{"hidden_size": 96, "intermediate_size": 384, "norm_place": "pre", "init_std_qkv": 0.0567, "max_seq_len": 256}
Each number is 500 + 25 x the weight over its row's rms, rounded and kept within 0 to 999. Layers, rows and columns count from 0. Numbers have three digits each. The size before them is the row's rms in percent of the matrix's.

# layer 8 MLP gate, 384x96, rms 0.143, rows 204-247, columns 0-47
101:449570494525528502477512462540473527511510513485505496488535506496454508522488500479466473505463454498486516486543521504478467532519478531523481
105:507478531532528464523478501530524499502512487467529524528507455486490528480477496500490511555517522513575519479480490545475516506492532525508515
100:492523511472477520503462466520507494486527459475521461514502490491447518544532505471503526493481481522472482521503552514513536531565528485478502
100:515499515492497528506521489493448503556476517447492502502487489483526466496524506467513512557507510482513500469506531525471500501528460476445464
104:481520503529456509528492521515518523466485536511491487456491495506524463509513510497510495504482482469523457474489521464502520474502491490529481
098:528477471509499515521534514523519472474496532477533481480524510530505473466504493504505498515483525531471497533507512496470521528518470481497524
094:487524521474482520460541495531526456475507476524488507518536481495509479469489507514471502542472488537523485474484514527484462440461497507527501
092:517491530522515498550540513490523496439525501480530483497516459484507523519465530519511474527469523500482512502492484492483486560496456486538518
104:479481547485464501500507524552523502518513496472490502499520486496488520493508516482501466510502547504477484542492508457497541508477505467524522
092:491497493506467462513481495536512522516497501487537539482517530541466477474464499495512509522494501501510484542501502518510526513499501514511491
098:506520504504496502464504545470511480482492523478509506485491472473454507517478485494462450482498511450507534490529498521467459451524518495498532
102:494516545468458503496509508522480518527503478501465491550506567474516497478503470533526527488473494528589550443492490478504495516462491477459476
101:461465523521523506513501539492494496471551487475500449533482427500464505480507517518527493470482474517519502521512521495481492471535487499492457
100:518545455507482469534506468504474504496505545492509496539504532518547495480559500498509493524494465502468489488466469493515498545511515493456473
109:493526511450476516478519501465485490540468501498541474489508450478500525460491504481536518464495487479536512495565503479525452513509478500521464
111:469500552491517491516535506521510457469496527490493492527534467473514491482505510497465491537497512504502503485499493492495447518503511491534454
101:504474491465491523532506516511467481510513474515503485518525501486550462505538519515548491524472496456471504546490535465519464505520449528503511
106:515484516497494485515497498532478525462471497514507484533423482514550508528492542470512480490485528499526474511507506521523476538506542514487454
099:553494507531518534513502547466478532534534505534535507501540462539497478493535492502489482483473508487500514515548522501472505560495502531485521
102:468471540537502472500514458531476517473446490485543527500552512497495542496491482551470448500502545503490485477512519489498499476499515469455481
092:566475482511506519473472500481481526463507516500495475491518485549491530488536526525536457485512489494497551496461487487546527519519480508526507
096:517452469514541475458493477477515505472516510526461469464510502513505564516513532487477495465466480462497488478511461526492501487470505508464489
097:535514493500488546499469518524494503434511496550477506524506499531494531539481517526455476508536499530534450560525570522482512515519479523474484
100:520508472549491512490501478499473518506482534496481500512510537504506460530523492509524466528512517512503493483514497458500524536448482506463508
097:489505456519561500506424542517538498507538474497481446518502483495485522529500479483466468498467498502471525529486480491494486500475525419477491
102:546505472495509503530479503475519524512517506519518473483538462526506531496477519541511478513519502491459519515506487520508502546492431512492483
098:502541475504467490471505509529528535513513482482488462470477460496492581486513496498499437490502507486472509496555491502477473508508500555461488
099:529534498536483492478463466545500501492506483503466497499506504493506469539510509543436537512447487515499494509469510498472433510532497459491499
098:452475466553513500501528494489523491515534482500506494508514421549488484521541505480504537515526515507484513487460492531543488511528509501500491
101:479525471509537536472494481497482506470509485493473455493504514480521472499504485446498474466514478499500470483518535496491467509518469493519542
110:464492476519486544472470517456507534484460481482512476487541459515506477525482516501562481465464501486509486489517510506507471528467491500524538
094:445521483474480498509485485503485493472520515483479478457540484540493492489498501482525490537497490482511511512523490539475489505542565462531465
111:482534557517482521517521513543476495474489492522527534475537496479546537482514506481519503551514487463529495482480486488537541495514475476500506
107:446509521494462534470469522490488507502492519525510493487510503484524545526490550452455492492492492494473470499479513528507523478555496461514467
101:458479543481475499526521459521498486458450536487534512565491526492514494502526552489485519486483498524533466457485509523500480538515491500476522
106:494512506539467497518565495514506499504475452468479479504504490470496532498497462473491495499503521515508518516532520491460489508494515463480493
096:544522479527491527529505495507503489463502502546490533473488483459460519426467490476509484501492478486480456537493497528481475539522499500527476
113:518502532515508492452495479482508517476520523492505517512499473461569505526489492506528526567506522502535523507485476502486471512488535444519503
099:500436496509445483494494482532465509478492472491477508498540466475464488489518504464498454545533503515499501459474482506488508508500517489505517
100:521470464511496485494538511507490486475477473510461526480509512501493543496479480494465460510491447520526489518470500502464491500510462498469482
096:476530506521477550529508515495509524471509496508440487480458480513482491500470487516484523498502493502468464489526496499496519509520568529500477
095:518506552468503488488519521534475500501491523471512480502480448501524563525486461541512506493486483485498483494484525498534475524482477475470501
104:550495481465511510488498512461506517472522502491517493501484467442521487495456509495482481529465491503481486492508461497516499536483526448496524
110:519468517530510506457499493508486503491477494461466466485486514478505523459524472467465480506468540480553438489536516513470484511455518473467476
# layer 8 MLP up, 384x96, rms 0.138, rows 204-247, columns 0-47
096:481491526533467482524520503505484456493515505457479474480501458473468504532491502496447456498483481496486506438456522526488487482504495536519548
109:489501483487500475505495551537482515429494507515494511459497538514497474494477488519518543490491498505505475484550489431520483519503498470508535
101:487517517498496487476516437433505503522536526500502486465506482513486493497486496513580469471481491495525527466464462491462487525490473500438523
091:538516501496532483521488511487494513493516476489493522563521457474523479505495487530466466550516477461501478495497546531545524497457467478511456
102:497506490488491477494460527525489475483492499493492513464492508492470510499492494501494467475490541506490483502441543536532447483460497504514441
100:488528538520524507483516550503523470518521475494472509516508478475468515497490475496519525487526531474496526520508449520481466527539449480494503
094:510488487499493528475476522480500546505510498512455511473456496501517472494551500529507542462531500505461503501480508487518511500523509487501526
099:478520517497540505522506497507491533484546533489517515513531492509498492518511481502485505522505447526507477445506508532546489469511511520516535
100:571498488475548499502534497488513517514503514484509509491470478491473479503506504484458484559512496497495487466531482483474508494488476499501506
095:491548488486507471529493472507460494511501463505494532446548480521456497500470490518471491492461486514508478508457492510458513480442536500512496
098:515531455487494529482482468507513452519513500488480474506507488488510527577521516478454488454514511505521508520490523544467504466482526501506489
094:473508504477508500466473500490493471506496510511498508540529479503495484495544497532503497546506420470540485499539501492535540500535486508482514
104:508528515508472498515479481458516500484515500518514525501522569488474525527494476459453463549552504509441475506477504485469476512523523503511529
098:524501506511521488496527450494514465559498511530515489523496534477488540477501492486526511540533495505535519533488520520511508486498483529510566
101:480528499540514508487471506528492511477509483526466495515460546486465483500524482536516499508468541506505492524462514511518495475461511555485552
107:491498506495472429490516485488493502477507533499453532480499550495514539436450501494500506527497486522495454501491480514544466509511512506540528
094:559441497529535501535494494443463496530494504520505489463483496507494507532493503519471512477504450478480486484510518530507481469502495508517517
102:527461503490524486493513498484525473531505483499486528512516451477520513472550530491484494539496480486478506498501469510497480517525524474546499
102:437470509490509498501515482515493500461502468458483545483505549461498493537541508483460489511516528517480483502516474506503502445529511501488512
107:558512484466498510449496499519507556501484471503500490476530463488493518519515504513499484509485488473516526501469501503475498487483500466484539
098:529518466511445529491509514445495487499491487492489480508546500451497508511475505511508483494517443499489515500511446514508475527478467516466481
095:479499508471529447512444495520503534480538546506498518431515537479503547502512510502522531505504498468475514479504518550527493516485498499441473
096:539519502499485495454528467487511520539487504499475518493464511514499503445512506500475484494517522528499503504497494490499529521455477529524522
098:508480523472487516530460509467491503533535500468510516501493505493495515501476501531523516543483458551509457512517494544518519540513522524502477
102:502520515540529508510473459496530468501470525494523469519512484501521510461518491549491473502497472587547522489509472468512516460498469526491518
099:487496463514541489519516508444529465539490542504527511483504476494490488518501509482484447448500515501466532498516514513494494525474480478535522
100:497546504511487479510513538503562486519515505538511544503489455501520551533513531503502486466537475469498502502510559480445529461524513538500473
098:518483510484483518482481531505432510512503509484519487536525506490489478544523496489557489463523543505467476499488521530496496492505529570490475
096:472518491508536505467503491507471476532482509477531488491523525513526505473534509504511542526531513521533487473487530480547492467486529531464527
107:515470514498528530515515499462525514493509515530507497520533501501575486527504516492481475491491513511491509491454539543451541513483488516504524
110:503513528485516491487444533514475507526495550498497481513516521525506495526543453526494490499496502512508526503496470481509483518517434475508471
099:506533466524481524531504500500469488433509483513502499509537564537476474478528464499528540522486477452525513499508491489478515555523506522538507
101:503524467533501469487487484503499484482476490437523409512507459487536486467495492514487502508488530502510519505510474495483510524537531517505506
104:473463489480558484447503501453517512486518477531499468513506478541492465525501477510501468450428492500499518501478511505504519465488530481487493
105:490504494541500538480503534466483516462486539497495517546471508506490517500528491482486439525510476478523479515498521505501497514489484531499484
096:502500448508480522443527515530480490533499475471487519495479496516472509519483501559514543504506496507533523502517548482517537434471468500507482
097:499472514490519531542518523475436492482460514533520516546499537531474520503497475490482506491528482507484520472489465511459433518560541503532519
110:499521478472509464530520499499521533510506519484478497483521533500516471472543438486513479511506479493501532533476451500517474498528527503498541
104:484506487478503504483487471499474541518513473501530478494511485508524503522542465509477518488555484512505462466520528492502519496502438499509482
099:521510515469510497492485551501495498473421476488504447465502508487513509437507484512513471511521478537526459543520504512453482466510466479490509
097:483491504501486484537509484497527541498500505490523515504475453455517558501498502530499491539538533469477505520491487430462487487532497523469507
102:465498550529509515539476492474500522529505521509472473476451499512502492524518509507461553513502469511488520470529491504464546536510468500487494
099:491490481494531512531476495477509468466505557535497500503451484495522526447479478551489535530480510484495520517534481501489520519510511511481433
109:497497517511534518503506486478506467509509434473485490519475509458507524503473527484465474473517495476531517501524493490496465527515511460455517
# layer 8 MLP down (transposed), 384x96, rms 0.127, rows 204-247, columns 0-47
102:514546492469504507495487461482465539464524497486468534492534543518495532524460452505508468473497469517466528542531538488529491466517497532477474
107:466503489485501514431480509498483515501456488532490512521505513536495522481499505522529514454466489494504440465508504495519519487504550497491453
098:507498507539487507541472537501463505502507526501498484514470543499496513506491489460488475449517516501511547565509521464519501489525543473522497
094:482514521451481473477534472469477545519502516501485524504462523507526538498492496541547483480497519514503511449499470461524503486471488563498495
105:490486521500469507482475513466480456487518521521512485452495515513509484479500517541513500514440482528489528492526527510494500503546497483504462
101:462482503463476531465469517508520480484481459489493521517506513511478532522513446511504544461483515514491492506495498487498469543483518510458534
093:477508484542482553497485514558545481509499496487520530535550479455498488481501479473508469503465485494499486518527550499515518490491538513508505
102:470543479481500489522576500511440483527517504487481462494505521479505508506500525503493483514499442496510530486514518491530496493478486516496492
099:505494504501503463496507482544518509476460505508471473516490475518500502455514503501516512489556478488496515505488502512487532505519489557460525
093:442514483483497474506524508515465499489528521510534477487523508486488491537513485480449523498472515508535512499492478528509464500563484505479518
099:494494504504461513459503480485452493480517495515545477462498452435486503494495528486495523479530478486485517453488505518519477460479463481519471
099:512439504526470517514527493494508474469513524468541466476541540532480474532488512476505508469497484492499504519468533495475502495492529503535506
088:503512529472475470486510477486526509503457537481509531519508502510507502496490485525491488491491490471487454434497489516475497517548485502503512
102:489492519479482492507501477485501486452529444512472479468479503534499449500456533499475517466509529483465490446512492492508562512483515489472486
094:513530533563532472480490496524488449490477489504498516502534476482510527504489506492506488532456549493522492492495538507503473500447498535483505
101:490480523449509488436499478461493501463460501522494513497496506514491502493482521527478465464560472503530479501503474532503468476538450504511514
098:477502503453453532478487554495525496558506510507459517489516490517514492465534546513533505499519511506532487517519471505546516471549504553502539
095:513467478509473514493471480485473508521519505515497494534481501518553517491473487478525514504513471527473541464478519523518511471458472468524509
094:479487529475527555507483512467523473476463525496484496499522489517457489503502481489504463498492539489479529473517526487502485525480537506534543
108:532511519471500543483536487508474466498491509481486480523508535489499521518535528532481525474501442475488508509503502538513539468502456461516508
094:488548453504459519418506515522482494494462506471482458464536465458545483492511513524557481533510480500508526510524473507474496485483509519479515
098:532516471507488507488525450495498517480531490482522484491537525491457469527459478469494472547489467470504561516524504492496494510553515496495514
094:475511515503517494538472519527470481486526517507528492546486542475485498509473477453532499554490505486483463513467497519562502492542520455495500
100:507508501513451494499455494498532503466528482551504495473483496507481539504529512508495529497478522519538506532523506495506531490485536441503521
105:508536515407487527488505497532476468543500476536512503482509543522512471507488474498516492504525503515521465556473538528508506495489538496518531
100:533525474481505488486503485506480531506513502496468492475452547529493510464482453513488504506490504542546521488465503503487512539490515497467516
102:477487521427460474508510524508523489482478474512507567494510491554513474506480448487501464511537496463496464475477476482510500465486511510516495
095:490513495465456541485550476540452533500485484494459441504516516475528487512518477529479498506426528488515524529496527513499456502472485466510529
094:488524472544487527490506503494516507491510507486507445489562491511453485510536504475524522495536524522496495534513468495533478503509511507470477
101:452530487453527511492452462503453554459541497480537509500488545479527480488513528494502448451523494508461546507470482525457511530468492532481513
109:503526529501484496487507525541527497509491507532550503510451530495528523487487474505500472502487499474503515463474495522533495450488517489491482
089:517520476478518500502526508475488516489505484515496526440479542501503481511515494508543501504472530514475513559473525517455486468487518545509510
102:503505439541473489463529509503540491500471513513510511495522491450524485497489506521543519507466458493530510514486575465524516499525463533518487
102:458490496483500496478505483501494478489501575491489489474508485484512505493507502457539476506503483517508517498471473551517510462542503497540519
108:487467502496498484506547515537535525467487528500512475498489510466551498444456507511493531585513476495526468489527506508506487480516511544488457
101:488499518545539474477477442464470476479516488518470509558515509486506518511507499504525476522528483474479484465520527527519504529506482489483502
098:530437533464511492515477537457510527484513472525446536489499447520471461541491496513454490466523511469501527520499498523508540478512496512504493
100:457465482480508512516543548528519470538517499502531490489509483467515488542477504455502517513485557501496483544514475513507512489520486457549500
108:490558436490490486485519500471485508492496504513520485508510510532529527504496467478496496460522460498460497535526527484537491533502469530533471
095:482500492525500512518480491502510539469505530515493479534506494531476521487551509479478519547480465461525519506482494488501525473473455520503512
092:532483491491502481488488458492494498491531494510496463485502492511473468494495499447506490448523463508490536492505502489471505518469557572558532
100:515471478537502504446481516470487531510481508471475481530533495492476536494479453529522498488503471476531508516506500485520528528523501543503436
096:509514519468526535508476520489450481484519523488508489503513499535474552518522469539550476482553489486534515535487512489471522449537514532529509
108:548481454549519499505476503483484511507491500470504513504509481521503501468481528528496514496518460490525517465483499442507500520454484510508487